Weights of a small GPT-style language model, trained from scratch on English Wikipedia.
Size: 5 heads of 64 (1 for keys and values), MLP 832 SwiGLU, vocabulary 17175, 26.7M parameters.
Architecture: RMSNorm before each block, no biases in attention or MLP, untied embeddings.
Each number is 128 + 24 x the weight over its row's rms, rounded and kept within 0 to 255. Layers, rows and columns count from 0. Numbers have three digits each. The size before them is the row's rms in percent of the matrix's.

# up: layer 12 MLP up, 832x320, rms 0.18, rows 796-824, columns 160-319
# down: layer 12 MLP down (transposed), 832x320, rms 0.689, rows 796-823, columns 160-319
# gate: layer 12 MLP gate, 832x320, rms 0.185, rows 797-824, columns 160-319
up796 100:076125108109132137131163155122134100106145132141107112128148094136107152117147117110134105129067105110105151092161137110132091130102156134136127129138116106115140120133184140117122132134129199066129124146139119101158132165154135121123141142124175106089088125131133105132149135135142130132137125107151138112104133135151138089150153116105166124119151154166145150142095170099074115112109129139167155124185073153158080111141116162114134158110113113140140111133125087113129109124098180
down796 099:123127127114136148149127116123087118087135159153113137120162106133160074137095123115147146131138091137154074138078109115119132101098137134118126140090087156139162111120070166108138143156130146109126142122136105136092160100124132113132119091120136135154130171098126177114109163188114127116068121093119111124109213129086186132145148104109103086100083129107147118105140099122153118137143109162144142122144121071142118116145102134131102155094151122087121108147149143157097097105126113
gate797 098:087126154088159138103155112102098089105141175139107115102116135072154146140114143135119139131110104135091134145122085130132142154085138093100135128150146144151094129126142108093118145141103151088148171127134160133114127084120180158063128107104106147129121140114143151096118133132149114128085085134134074109140110134119139162115118160120151142121142127126111162160088117115105126111118105119133144093121146143152136125143152117155086136132128145130124121120116074123159119148121129
up797 101:131162129135098138097113134087162110132153154080146110107134129118124093142102124092107118110112105133146106145118110114146139150125132152117118150097163111096146086112138097133098098142126138122153120132108106122143127134104151108086156142107089112104138110101110158149131083101111086142140081071117122090105171124115152147075113151123119112099151134143201118121154120106092103137155096138102167164182136110116152130105146082159118103119117144109123147168086143147081161142153155
down797 103:126112149093113149079145144132134122147165140151110119082119102139164107104092141146085163108117122146142130170134124132097118153099179154091164145118140129153115132151140085116134159112105143108202117130109103079116104082121140126099171118116101104121151119159145132149114125127117122127161134157169134107121141126091186112122137117116101122113126145146157106118169123106111104123117130128090121147155147077112166134154134126112069072119152086148112135152138138106114139113112164
gate798 099:133109114169141093118126145166120193146132115094096109104133163112136133142118134152105133125105126130178128142106135160142162141127135162124095120128144120148146108164141114143133144126143098134139070137116112105143099118113159129135084111148122132123113165142167138116122094129122150151115115175123141092095101134146146137091147130148149127104146120141128143135122142139112100148125130159132117129134123130144114101162077147141131119181099138098151128102100161093152174110104132
up798 102:156114152116096125123072111084144152148108128134108102147114129146105135100144177108110114115118110164111118130133146126167148161156121155169126120125144173133141152117104134122147138109087094130083129144134098118105128105133106139139106140109129156195179165111143149146157180129164110119113123147097146093119143186124092159104116167146106146101143096098109094154146116106132118123151135157117132168107124134146117153124072139115166150201126111116137164096159121135126149142106116
down798 099:118114137131115187105091112139140158142151141104116110132095093124122111160133104126106104149139132159120123128110153097097120104128140145129169056123210210110141115130127113121117118126142146151118151138116123133129098157112157107150089120131108094145122129129161155130144150142120168160133119122138123146190112161155101149076139142120151114089107117153136139129132095112104104113121135151131150154145149129123141134136108097139130147156108163154112138139148134116100111148138132
gate799 107:153097170123137095135144110134105089166141178141159106109155113157172157115154140108161121162147108112204137128104147141103156122146130088167100122093134102138142123132137100106165160148154173153126114127149129145123118128148131100109080132125097113127118151135113169086117184127166154147134156094126128111135133165134142140171120152133120161160157106166098081156100142147136140090124126100156104138126109116148172151110134143143113110118082119104131104095139102157151094151079112
up799 107:142114117146092149135090164116121076124112118149085098111154135127111119104151088123132120115108124124114101119133149114131103109158159118121122112138087142106066140111163161137118107158140115097131148129119184096095136116123118131142108155170133197129131117107114119116133097110107100118139115117143142158124109155144122180118152174120107125128077109119110151132083160115147150162125101116096133122113139158084139129147119153132150130162145143121114158133103087125170159135117132
down799 102:141166101112121194152068143121116144106107079147128082067163130152108107092149110116126148130103107152127084140120120088124111143150133096109142112129114115158106129147156122111107136137129123084129115160165139126101124138125087119153118159152152137079141110176183121113135132103160135157135115131142092092123118139127084141147117155122113123120087097148120133138081157097142150152102124133128120106132131144157141102179120145116164173134107172143144148141159137136108192130179126
gate800 109:090142142096134111144142146124118100139185127129156117149164096124118126134112061125136125131106129111110180151121094136109122107141119137123103119113127130163079135108120128071131144107150186140148129140073081129136101113112096155138138099145127149115149115091142120070102084146137183154137117169100113118139092151157120116152101106138126126132148108113129133116078166104122120123115144112129092118165113142111166100153091116185103142124135150066156093159126132141115150138109097
up800 103:101153141122164162102096178144147115131132150126105164096103148089141115144164068125133159126110149124105087106123083113131094119135135137127131125146149123101100117119100141084160146155131139104120129145135114128142034132126143125147118144087137098170172142097104163160112122101145140136167097132143152110166126129200149118117115092145112121153143092156137079109082158173128123141145117088146155136138133127158150138180123107100088140152111140091128086168123155144150167105148126
down800 103:149096123125149126071117152116113119140107124150145105175100184127184134139142142139100158107104161151095126124104114133113148151122160127138132088163134124159145074153131132156112129155138142092109097169164132137138154143150142125120137145100149171157086111135129136123149137168091150115086123097096152134148137111099142143152130131129154102139149144111091091106168119139148147128152161141132128103171084092157121176140164172124149167112084149129144133123104139164160158142185142
gate801 093:120085143132132120101151169113107128091154142160132147161113116151130114089152081119133115108122127083117131156144109076105110096142098133119164171134134072128195132147135138152077126122073107078125155136153129112087056131109098079122157112138122111115122145155155135127138137132129112135124118158153159146116125128112136081101153115138107146140089179104141125130092122171131112104149106126156139107116121108115130139117114126117105131127080126148160119162132097098137136127137111
up801 096:107135169191161147123141085180122162080128137111115116119128154097155097146096134156152134146105168153138127111099152114129099163122139101123102121130072156138111123133112108151128155151173162105182158120157116141118108125161136132149111107128108178099093169147128136143097101097110173143109130177124088180110113112142124066139089117086115082121135131126119109096175150097181135158161119108120117126163111094123141137147161113138116128152147091079141097101131163141160124130103127
down801 094:168152141118128135100109120162096162117128080126145138101182149119099112159131126092106134137095094164153119137128110117143089128123123160100109105132097140116193152159164108117145125114128149110094162124147149144144111132107171129139130151125155135121089113149135112149149136105130093155152142120141151135147161083151144076168148149131164089119165139146095116093144145129144165125116152121123129084146102129144149131115167133146169179160133147145075121116094097139136123084127129
gate802 098:137146104153108132110086097106114130128134137136156114090137113121158108132150161135117095118128125172087117170108117146096123132159088152111097106120130105116141083135114148136126149116105147103084112146157169136124115141142187117071136118124148158127099125157148105114123116129148132146129137128117119124130123154100139114109095134114148096138144111130113138159130124146135132148102128117141094147123116122134085086129113148130109145122132125136123140111081086104178129119127212
up802 098:118130081097127153150132135121109150099116092129165099157116112099122130122128138153117120119170167138131149126096109115104094123143097046149194114123126114088161136140132139186145145124130159126141132115164117124102108132108105123116082109128077113149090139131105127104126145134117139126125106149153164119117115108077096140132163114105087120139133140113135158133165123145109160122140122133097135109120152093153147090131126128124098063130099125173163118118137091082135141089153098
down802 100:144125100124113119154079135137145114125080119073132123168139120079098127159117099125138162138127108161111127133133120132152142123124125126131139153100117109124129150125119102095132129124105130148146162140129115138147108120137083133174123123063149097140135111107142139150155142097132152140155083120140107125147138134156139137096121120113140124161111136073153138153121135163117136140130117140084117160116157183083108165121121140121121154119144136135123158096187165116128096131121109
gate803 106:088130142170128145121151108141178128145164119136139127138122100107127094154099118182114138133126121150182141099105131115081131126184178136108146147111192100131119141116130105144131110156087126115176114096191133141148168129101129124175171137120112144118090155129144146121141144117157081163156120154083140119120113107120134172087137171148164102151139084141128116148140146074104089116127151141123146176145159130107093146111106105136164133104109092162089141146127121109138116121125097
up803 106:138106092143129182128120123149144152102137110149130169086121154107135091117107141154098142141153124072177104127101207138103143092132175111101140148103104121127150120161155121139153106142130104123100117109163134101141116175138133109161149085149111126097075140138116152129136118099135114143131102136080115120142130117141115167125110144139097157123162147110137126136104130114094111175087080127097135163123131153173120105108137124123142157123147156131100100134099123120151171159137160
down803 092:131105088112135157147106141133139147133132137157156122120106163103113132126133121125119101157097148111129101110100137139131089150080115150136100160182170134148160137132146143153127157129145130101081118147120148147107148147135115142123158111143150135107148154124133130133135142123173161159153124143101121159093161105132070116130092122164119141149154124149129106158108113123113141124095077101148148121122122102135124143171085126154157110138168135102126127153097139124164131103120152
gate804 093:143140111122137134128115131114195126076134071125166124139138128111171156117146124115136115119110120116152154148104160161131107142149096169119148125137147115141112157116149106144133146162151104143113154137140094090142153112085123152152148141149117148114104116140140152122169126130130139157136093142144171088162171136133162171162134157131116135169146139078189114152095153135113150133093146162125136112143100127095146134103129120131185122067152119116105130139126079129141122140135144
up804 101:134143173123141122135156186175141106135153124117136137121105120093115131143133096111155146118123165151124154119123131133114113107161117103104133143149123143094132141120111153181137129179136111157179112160157120123130140132151108101150078129150119101142114110142127146106126104061108138119135147144081163129149142148128118185148126114170128148156095151112121127094106125105090143125138094147137150164113151108134135156099111134153136165122111144111134166097101140137100103175131109
down804 104:116142095137123121161185098119106116113142142136117114145092083151106091128076117136138122127137126128119120154116093101151125122137131127137140138153167124113138127131095133098121137155123137074133121106104134150128097111157089131152148127087133118145081106090135094063145114131158170131170124129138071143142088097129110169095115115139092160127101155154085186099128115121118092082148093111112108104121093094137124193146087167088137150146127124141138134089148153123130162157085097
gate805 109:110161112140129187134108146151125139190081160111158100097139128105094100147159117142137150141147099097098151142121096147101112136104135156105153155135188081106108153163124110117141143143119130110122127163080141130108127132075171145134113112135123097158111152108092113118119185067096138088124129098140112110137136124092137108122103126078126106173141084140132133129113126144147136147157123131106148124120145112137161125113148165161150160134097166124092130101081128121128141120161163
up805 100:122148134140123148169172134081086093074127104119144129111112173126134144155125164148127132129085132163139098127084127118171154090153097154167125104134118133142135135139165158103143130144131133157100124117178177103133123108136104122117119142132182111117098138149125140114140131170105141123123154173122130171086156138141123166097116135165096112111131136125134139127119143123088151163093150079128140207116082131148105123124109119089121128106150083095111122130089131125084144157138107
down805 093:148124115165120130154095113136157170107152104124154114117169152139170099142077129096155145118090127107104123114090180115124163085151117148158105169105094128120149103123133116089111137097130121097098124130104156083139132123076095118109159144137102119098068142118120138126139132163157132102100149146146093117168164122149160129187144144171121159151164132092163156133183124164094132128126127122133105145079136163104142160094129136144141112134150085148142141124117158115138134129100092
gate806 104:116107071125130116154105146178134183099158114112113155085121141128115122120087125121120109146131142150099139158113131106146098126114124089129133133088139148126116144104091145122167120152141128117138068147134094143091163117104101142161125183094129154119092134134156108104147070151138142111145149090104112137123147151127137168125152130100183168083086120129096123129130147093105120091129113115161153171154123113106126081152113108130165097136106104136159091068115124118085113141129171
up806 102:113125093141117133073107135096136102126140143111161130117124181116138121120127136132090128128119084107121138071108144147127105128099186100124102140103108100141156141106096121115140163122129116124127059133111130138090100162190134129104151137174108126111151103134126069169131148111124142157152103069076106096106127135190125124158110148118113127161178132094129177101097116131120159132118151110126148174143114173176110123122129133154157153130146103093139146123140169121145095158128134
down806 099:102104100147133161128150134139168134118107145110133100105136168094155131113111099112115141114135131117159107111104166114049102133096136143101137107132143138101134105123091147126155101116124133151103117151110165167127169155119149102132129134093127137144120126159120099137122115169116144106142122074138086117134145168141144164125126123126144145111135148139083091121077149099124162160133088097134121138163155136148143138133122113187142139156126118137135154110138176160146141172132126
gate807 091:104148089092078158092104131128130100096146108137093089108150134137135181078126119112121147139144114103143168141131128128081108112086136117087136117077102162175120106143133140135090154105116128108145091129117147136127110101098145101142118146129134116157179173151141109097144125080147106159133100097143182157146111152085108129132124115130141142178109131096113093130154158107152084157122102130098135150131161079167147113115178134110106108155147124125141170111128133125121141099158159
up807 090:145121130105086149147146108136125133151126133086112102188074145165173147108087127126148138141096178144109132156114141135111132086094091119087128120125135133136112102134165164089172138130085103134087145149120121111179097101160160147117122123120111107133151101127136135112141126103117119134146179109097121147127125088147097125112118158150116135153138146166092141124128102135120050156129140134148133120079138092153109131087114112117108137143147150168169140102159106130146147171103164
down807 094:151110080151135106060103100143102189146100149139137156129115142160101111140172120107144097105103140151147120099118139151124139163132119130131106157133148117134121134104147179114177131167141097091116114119165136155135126194175107126130132127116131131116148139101158160147190156132167129099121118147144151155152082146120105112170120132141114141144117127134113108132107100145113154122109100141138108107132129138129126124103101138132139140129161124091108111129115122119123116110096147
gate808 094:111166108070185126158164114118137096117135145121130118139126185087112124140133086151166136179147110179105079128131125133141158153135117108127108131125113105158110128116106121124106106137160135063139129137135159146079107122093154152112113120124142153148162171119137153163104140129103161184126129096120107136151118132114138064158125137142122167133136102105140083134109128137111165142108089140167156144113165161135120156135117117139164147165116116129121133170110092114120148147121081
up808 095:121081124078133177184163115103112150120111113094123151185116148091107091152145130130179096169121123172155145167129113144114127108099109085103141129134146133127111139157118153144100139133117148119146095131115159155117159098126163148126105103159147095094145108144114122155112174155125130104151165097166121112144136131096144144133115126122155124085122174083158121151145085141109109105109106099122087126121130119106113157121115104113094148135114112090152130140136082137161122140097081
down808 102:151141127121147122116134118148124116123179135136158103130084089113156136072118085157133109140175132128111123092103147150131176109172129171141092124139151102122146136087123149113110126120120130130099094136136132120132102170125133117121169153139169146122101192174094129105072142142132098131071096126104143122132135103133111101119138111141088097118146103127103130136098153138160098090134106087118091121091113142098161107135144107125090139159106144132116130104161128096135142167085093
gate809 105:158133176151079113086128129135125126182081144125111106112110117114146111163159149119128133127130113122102138124132137161107134158116109118099091158141174152142093097162109177173132192153120160111125102074115112109138108122102099162151133172123105144124104084131115114149152133074174144122112129134112124136162108103140124121090094136106152094081124138132132127114106091091134125135169096109131124153155135102096146106126114137125139087129110154114134145133134107119117103154188159
up809 102:139150132168125124111160149174147122146150122095130169159111120120104148158155125130178132100164131147170108172079136171090153125140119151081179173172142110132091172159129132125124164125115134162113116121139115156142096117133131145173145131128131115217138168123098077123144133150145140147111103169108157113121153117068132134143129146115090122176081097125115145130143096128164150108149154151113125125130156149117166080129149154126111095133123132125061133141153121116144118097117146
down809 094:125107129124105114125171143138111121120083150095103122115112137103134144132136103146135133109129129154123101129151151149117112126176118118078179129115180082171109170112174155106134143111169140141174111163131119146133111158118073070131105111119138094114116148146116120137072110136097104131131136148148142129150116139119144107108132135137119106146111121152105182136122110169139142117173154137144142092135100122115141138139106202138128102162111150158118123146125101117118160127148145
gate810 093:119117132076148114146120125121150127137168125127164110092119122149115122140136138198137114124092174127077135124115082092112083141066143112130142098163087140152113178106133142163156101137125157078128132096126087155118139131095102125116111125122156129127135148119133078155117104126145120120100103125148123131110147112156129192106104135093122132117139143129143116135144164142119158081140123123107138143157164156117140164149104144150110109131106161141102122111153097133116087093122161
up810 095:112131119131117163112127124113129113106145117128089156143137133174123114101104167101102150144100142108182103072159118160155153143151197122172154149176133134148112126169105133135093162134161156152145118113127148146133119123117169103089118126154155120107130080143099097148112063109097110143131134116131125100115175120129134166110148136114168112125139137084170116108168133130126093146137127144137116115137105117155111096131128169117131118144138140121082141128133148126130093153115123
down810 097:136145129133109158109159147119074145123134143137136115115107135129143143145117134099137106154113126124136140119135129137144183133103154148107097118116091071111120111132122159141113166173112142129142130126097147098104125186118137080116115150113120109125131090096101125089082102150114135098156128115123146117146162132081140092144138182132118088089102134114108170159097136087090129132097156139145173148147136125134133125121135102090130130158136125110140120136162152105148110111185130
gate811 100:140130128134157134107117157106142129119116170115122115134141117144149153092125152121126155130135131170148125138151093146118114170135147100122120081118148126139165091108132096154076134099152156137107116143104102129156136133112120152113158146102145107099111134124109119180152097167137144092154111132145171124140130130149136189121165170091143174134137145110142090104104123114137120136124128069110103129141100102079121114132136118135151139148136110072116132167150136128134134073135104
up811 098:113088161135151091104153123089122131113110130104071136162148119121170141132132130126093129139137146130109114108129094130099100182136143092128135125102156091127154098129137149117156148170160151093141112127120113140160065159119153137135080088111107099135143144086142137137122088103128097137118135171117119107101135120117141176146114141150146151149106147133147160109126138120107135125115099085125140122117084088103111089127142118121075126141085127160140103065138108091078132112124149
down811 101:148118138159158134160095131138100156082134127115146109136102128122150113118085148144077097145103125127111096114096143123109103158104125080166138127061146089140147168129127156135135126106167152109128062142143137112109138142124163082114086132107084135127125159098178159136123114157171138127142136114142115126100075122139112158114136141146155139131145173174129104143142093142148114151141116148120143138143109113117097133111148139084128143143139160081145133141125123128122124148136119
gate812 102:145142125142138110111181119114126140088123135154160119158150136116117140121160161145118100110096108090077130119180080114120133122109151132110128098155155136131085129101156124137123089155092179102196115179108113125112143082133096130123162113141107145123143147177132113122128111091144093098132160121139151098093149107122075150161149118167108098113142127172126102113154129146179141132106137169106093152124104151133143143088133119112121121109105092148137146139146129116155090133109167
up812 103:116103158087149114124125172149103139108109127140110151078149156143089115124159110137135075140173118128131106125082122090109119155118129132127121166134137126106133148159145159137178119114135137143133140126131114119104114143103136140140150116119116145123122125088158131106112145155076127096102105143158115161123124090136077118124097166169147105151149151155148142176148091172165143163166140097117111115133116130130110090130117095147102160116152171112151096162116133180108119104102082
down812 101:146149129126069149131144126108066089156136118133105162147125147085177104147116113124119179134142156140123153153070139113144115128121104102165121093101081145154113131115145125108145109138135107148098106127113119157129114145171142115084149076138115139131115114092103109140087123162121129118144140109151117127109114138098148141107108130116092119141133127073107166120093148082123162077126139140173125101113107121142103122138092159127143132179097105110148107132160140139129136142116140
gate813 130:129115173124105152150171148110109123120103104141155173167103100105119106156151112100101151125140128122159117121159128075132115100110095087163145118094141118081130130104113091112124111121115135129137082096120094161175169074139139129128118100168145120108112120185124143144118123104139152156119147078136137120134119164132151185148161123134111144119168126121078118156145133134144118102105123101140093140121119141103118154109132123111155143111151115106066127160129133162149135169101130
up813 105:134135107130125122122085129152144146170161144103118137105130128177117098097071119174148129076133156127107140112094171158118104123163144142117149155123092090131125123141151132144160129124140136115111137126112177093124085183114169102124130137109112170091132131089097149133143132137147114118092152162120118148144170153164119113144145121170153134161116135148140147134088131128105135142122104137187161119068157141143115170139107125131121091115112133166159142136110121105119113086153118
down813 088:131139131128140139096116141098105085102064125087123113134116115163129174108133126103123122089140121160110166123167082200142131087091145081157137128136124141120141082121074081113148099110100168120129120126062094132146143078131125110133099081109115127153140082134121109122140104117108133093138123097159147087158139175126140179135122127092104159097113149139130134128130157132127131145133161136117121114180111160154136113124141156119104145137112163135107153129158159159086127158092114
gate814 089:136146135135121159118109141144142142113192115144149176134143136084117108125164103122177133128131098110160145170130113108164113122146131124128161155142179147121133138090150151165092159161119132146142136117143149146117114142124111146116124104104174098116146146127113149122064041136136116143104140169137120130124127145140131109159114142134126120116073135114111114145147189162141147126132144142141124103138156102164111157120108110123091069126150117107097153127091190120137138092152140
up814 092:130144132135146129152121122150127147111139101101154138132138133138177113118112127145129127174097092140087195118089098121128141123100160115148172125090174123138122131109122072132131113127118143104130140168111124147130162111138107168176091085082087114155174141139113140132109042130123052119116125156116134138135097114139109111162115102120112151140116134125174120112165117124144107122171161122107102111140172160135122163091144123103109135106130116127147124100111162117138129153140136
down814 082:116132181155152125116092120165157117189116167114092154130123159113141114149083109100138161118106169096127111136130142151138103151108098118128137154114107100131096187115121112127100130111146122111100128095101120153092116142108130110192117110182106172156164092110132152126149118125094144128150180152130127146171191114136134140150155122110137119063147138133117167141111121110155151172151114175123094165118143160156113116145163122132095131109119128118124159116110144142123064131119143
gate815 101:130127173148144107171150165132116114126148144149126114115125124136104142118096110122138119110130150149123107125125111144099157130112109128065146174107177088117124084197104113069146139155129124134132179142137107135127089135126097104116124134128180140132119120123137122132152119113127116086157130125143143110120090135140118148171077120112131095135107129151078069129093124168127121126090094151077118083145158120123154133132121089116119117123152141163134120108099159110127136141108125
up815 099:113138189104119127098122137157127124077141136135093108134124130087191100147142125185113158104129077114117112114121164126071124148106141105152108112087120169131169150154121151141141144097150130126169142140139102155139143125131209157148140118151145114129169109117120154149096129106108101122135107118163118148149141155131129175117109109136149137106107101121140138079166100153117108068141100148125136154079125074161123139153120109184111164131090157096161138105137120111146149138137148
down815 100:075147149147088095176160129127176155075183103081078131147121096122177154118079167139121124107167129108136138102123119144142112125109141127103116133134127094143112110202090128168125075107119164130121118145169120121141146134128132116115139122169151116147073141115123158115145123091108131141129184125173104118133142076086159152126110108136113124107150124173113124198132121122122114141082117115129128122180125098150137114116144139144123146111150126129145108187091128153104161173098130
gate816 094:150136134109143178154128185134141089136148124115100142093158098142106139110120153086162146122130142127113100107084104124109181156121140126135108154108147152082129127139114138125132139099096138129100106134149128189152159117126148110094153133106141134126110172086098115126149159138126120140080129125132159113119131151112199160145093175115146136102105135116149122099154137178114100107135145112121089126117154101127134140118128122114132084113129149118151139128158131149192112174085123
up816 098:119114140134156144133128178122136157135139144140082150108066117074066120139133079155132130114125149101177102126079108094111112125132173121140112142130091139079107144163099160091118156118115099121121124090123112152134144133169159103127104135144130160098111191116117146138138120140099129151113123108144123154084141172148160122113138150141135143110133105108129133171115128109157143089098141122092108136112141124125136148094146115137080092128144156200119163141108156115165159130131132
down816 097:093111143137142123119138124099123130093108156128140123147101149160108121117151129135147088097117117156150164139152111123133085101139083112104122191167098136124132150124115117110094154156105105100098133169113148117161137100144102159188133115139173177137112107183112117106164098112195144085102163106177084142123142139141118149164158114118142115120089158150164131114175129139096160119177117088110145151125116139163118108116114195124108129114127138132159128085136114140130116129145143
gate817 100:120120098150164084183115176120135135138117167177148128086099113135121140163106115149179105159149139137096129152141112135123097124119139116114182129127117131125136143127164144118101096088141112121105137185147100137106150089129110090087151123126069161116108144111131108128125159159140121136155139098161119097133146151123127172146116113142051171152103156122104106103125138138110106079136122127124109105165118140127108097144126154152127076111123167161113128111126129119165139119090153
up817 099:152149137113124130136106132142144131128110095153121159137129166121154120155128147080165123135161172089125128141102138132155139109104159121100164127081162152137118058123151137142120139123143119109088141165146143115114136143144162111151122119128095093127139136086115115121130161114164106143179137127103133130103105125167116082125125145157165132141068122128137147115112119127130157144124167124120168088145083145100172122106136142142126151121117136119135099134107139110109144157141135
down817 099:117132179129086155159160145115137111139140122129118092099117121145119121144148172158125141114148142133125124081143189120159159120102160068114156134101097152127124131137140129088112088140158140117120134099199139077123152099111139138107139136134143139121120121142121134133108118083125155133136126117076117116172064181151115081110112096139130106103142114174099132080171123113120100106141149161136121152136112097133132117098123119142132126161110120167096102138112114096117107161105106
gate818 102:098144143105069106117119102095089135140137148102161141128172141141121072090123134126133114143099075159145083128133130166092113099094126154158130108126118140119121115151126137144156161106133154114130126110093084152145095148137126142127166125134100099132141134124105118144128140129116134176092135117107157132139114149119151168166142096118124146134058089141150106136067117110168154147111154144139078103150144113111143117159141119100177148118143151132134114126114119122139164143110133
up818 100:102136158133112116137119104131138117079099084113188069093123133160092170111136115150153156140154114111124126109148114169113127142108109131136129110147129146143108156133154146135155129128117075129146113173116142088153124138149112088109104132182134079184129117093112112151101093146142149144142119120135144111143133084137104147144130128126195135171182152135160145148135117116162080112093178122138121094114135156187141164150107155134154114112111119093107078147112158159125122119114125
down818 098:112118148159117141110107118141142110125125158094140099132095140146164166103113102120114178097134114141155153105129102143138138114140098119121114122111155139104103104134090141124116139158085101130147093128105141133142120164103117135113143065137079110114178137138117102134110121152139156119177084125094139137096138153116150139160173136095110160159109125104143142119112149144150109077104090139101108135080134108097131131167139110132099128108113110099115077148148124121120105119127125
gate819 108:134101197143124128092125127153124108161088106123143151139136137140087110150140136147123110105162082136131124124133117118136089173133129167100174121126133118168145121124140099157085113116166156114155123173123156121173110142103070133148131130137126113128120097119099123114136144135175133155131155154093165130132106109124130116149104092118081084070138081121128160109125114142145124137173141115135110144127138117129160114160152146141111143181135127166117129135138140166130130107117141
up819 100:093149182145101132147143113180080128120114102126127101130126133152127113071110113140118114133118125115135127151099111130126136150119141137173157088150126099125109081138152129146134087176106173155100141118120091123107163131170141128154135147114134126116104122117116147157125137129141091129141129090117127119116124129152113126164125153130122176097068155146177102099149094146140121137172150127111119080121138153164173134128141165112137116108133088117158103084139115095150170108072151
down819 101:125093148092136123108119118151101157095114144108162159137106103116104110123109121132160129118118107129149144107110109121152141147137109118139140060128110149114092153126112090137168119108130158062138170144077142091116109113121107072100114128138114140153099071111113135153113109149139126127151136120132125159125126117173154115125113142132158147160122138081164150147136091142126141127160102145113101119107116115157105117123104150102110129139087121203121139084141139155142166125120119
gate820 100:133179102168146129124102168141151158125099111136168157119108123122090144139136140114110124138125120121160160132201171116146090119135169164149110113143081129166105180114151131147135148094154175129112148143101099086155137146132091070099160126121137093138124058106120127128121104151127120092140143159132110081130135146117129149145162161111135108106173095158165148111142159113146119187111106109143139158132125153087082127136141138118121117116107106157128067126110112127116151112108131
up820 104:101150126092130143118119141150067152113144104126153127092142130168138151114156076143168111134092118098126130124098124138176063162146140167098083116109153137103098123138159140142121120113106095102102127116151097114112154122133113133121127118129115128111114098123152104129167123163127120137119123131105124119184132167157139089067132146113106135061118123116099168110126161056132165116112109178122118099149134158091112114069166138141094143137084125105116150141096146103110135124111131
down820 105:137109118153134108085131143158091130086123091108153115179071175143141129122090140083102136088156151093117105112175130113121138115130138124124129127112191119137115112177115137126180133097163124101128143154119132115171114205138135130106093128096135076137128143114129110113148113114080166116117143132093132154105144096100169098124145144123094086115176130173132101104146140146124136124123136120149140144099113147154134121128115110110161130133143120174136131122116117111120130146134147
gate821 103:160104114116105116097112155111124130181093113126131109115113094094137090156164085124148116122142129130086121136102102093138128107157132153109144120148160159180132103128111153150102108139060138093143110152136156135138133159171125123099125094113071132161133115139129144098123131078113119120157132119129138144098117114145110104143112145100112070114157110114157159088119135175124077101119151109109112153161131140098155055143110130161121131142144165099123129124125117158129150126137122
up821 106:158132118134125119095113158119129146149102130117167107151111118148122144148159177154126130058125126113075134157130087090151120071097131151118114140100106149143145140137135103115184157117119108102150163144160131095170120127139080160147085131124130111145152144156128160115161134109132146145131150172113104144131093059136154136159112161149110104163098130121164151096132165114116110137105131116113165108088154170116163156162119149155138127135158144154114113111139120157107131110164113
down821 097:092157119122120119121175135160132119112157137141112156085145104132152171115137131145151071158149112102118109117191152148118130129135134142117123094121125113117132128104114113154136111094154120115166119133127128119140127130097146126098113151113111120149126103101128093166094113161127150106115144133166132109111146097132116151154092110132112090127127106114139119121146132124128117086126163172118161115141158111125092113092140134147110149083132147145133141130142141140105100162193120
gate822 101:127110150146097120136108112104140110130144103076155099124097120135138085102158152104134095173150072126097139113148080150127161113083142107192132131110144085118130105122123097120148127162120138102123094150109102148147177094137133110117127091137110121108120133164132116126121115120177106080136120113196137104097115138137119141079147129104109131135144103146140093118134168111145150132083136131124127151116164100148119120128161156126188123129106117157098155104149116125139110142119118
up822 098:096120093099138147152074164155146174101117105172167107101162151108092124172125078114088154152132099125126113112123171149110102108131125128132172152148101124135132142120169140180141133135125128136150093164149081123149112120151139163129120132153104115151111120128078133115138121178129111132143114143130114113104186153138092118107128124121152097148121080116077143163163135108091114140127151126117081128124116123147141112156107162133100164117145127144079124094154142129152116096124157
down822 099:121120090102109160139132143095141134119100116122125126167137131095149120130130127116093141131144162120148127133128138163127088112100147123082147093193104128117135083111118147143108084111110129114114123099119137160150093098152151109143126101102147126122134096110134121105107085107122116158159128144076127155141088135126121150163138111121146115126122158116160168153126121133124103122148122125118083120149094128090113161154152125136152118115091103114118104123143113127151119140088112
gate823 094:118085122122124118186147089145111100107150133085112136139090093140169127103087111086142129106119141140116092090146127150130136096089174137138116115147127148114175150105137096101109089127136120148132090118132151128090145159109143096123129141124114147128072122162164111078123164132117125129101107120114102147126139086129093077106163132089099124101138103139165127115104150173182081129134142152139133140123102112139158135123092157110122143129140133124176134150102092136140114110126119
up823 097:125101070065083181112141154100101138151132159090133112134085128148111155160116128113136126130167107109062120130145127081126103124125156137140170109129089142127135128155160133148114042107140122156087168173125111123094133132146142168127172130141147146100161081135118098140170150150126109146161094086123171114144133152129133158102098126133124116118107142103104151152141101149112117136121128102126143123082094101136119102097134128095115122102123094156143132078121155120155107165106139
down823 101:144135110152112159125102136137100125125154135091109075115109105135123101146071156172089137097112162134146108141141161099136126132159168128112148148091167138155160185133126139131127119105111141081111137121106168109126137129121114124168114121163074123141138127145133076106129141134136078115101118171138155103136103131164134102101088077116145129101103100122145186143124182136115127127133090129124127141090118145125098135151113184094141154131113157120106115096145123142106084174142136
gate824 086:114107142106125116121163109092153115120102099115083122155125145127109132073115123136157143156133110162129089119113112140135095135160122096120136147138172105109124135130123140120162116175105142143143088146139131163128151123130161097138127126130132101139133129108130131175108147133126075148090149174136123133103161117113102111121126108143161144107129191130147139125124136154170176132140132065091114091094113108137069143117127118125111106139088150139114155130141149109099140117151150
up824 095:145105141154114121117135116105090122095116097110135121129146115102158172128148094131151147115125154203103150139110113124142168137163138160102163118080135155140145146138144118139148108157162114111121096125120150138159155096166123123113138122097123125173131163139079102063123103112072098104119127121081131132106128159137136068105124169164104125119145123150109112130151084158120134107158199117105106132181114137110142135092093132156107134151111174184157115131148158135149177113102146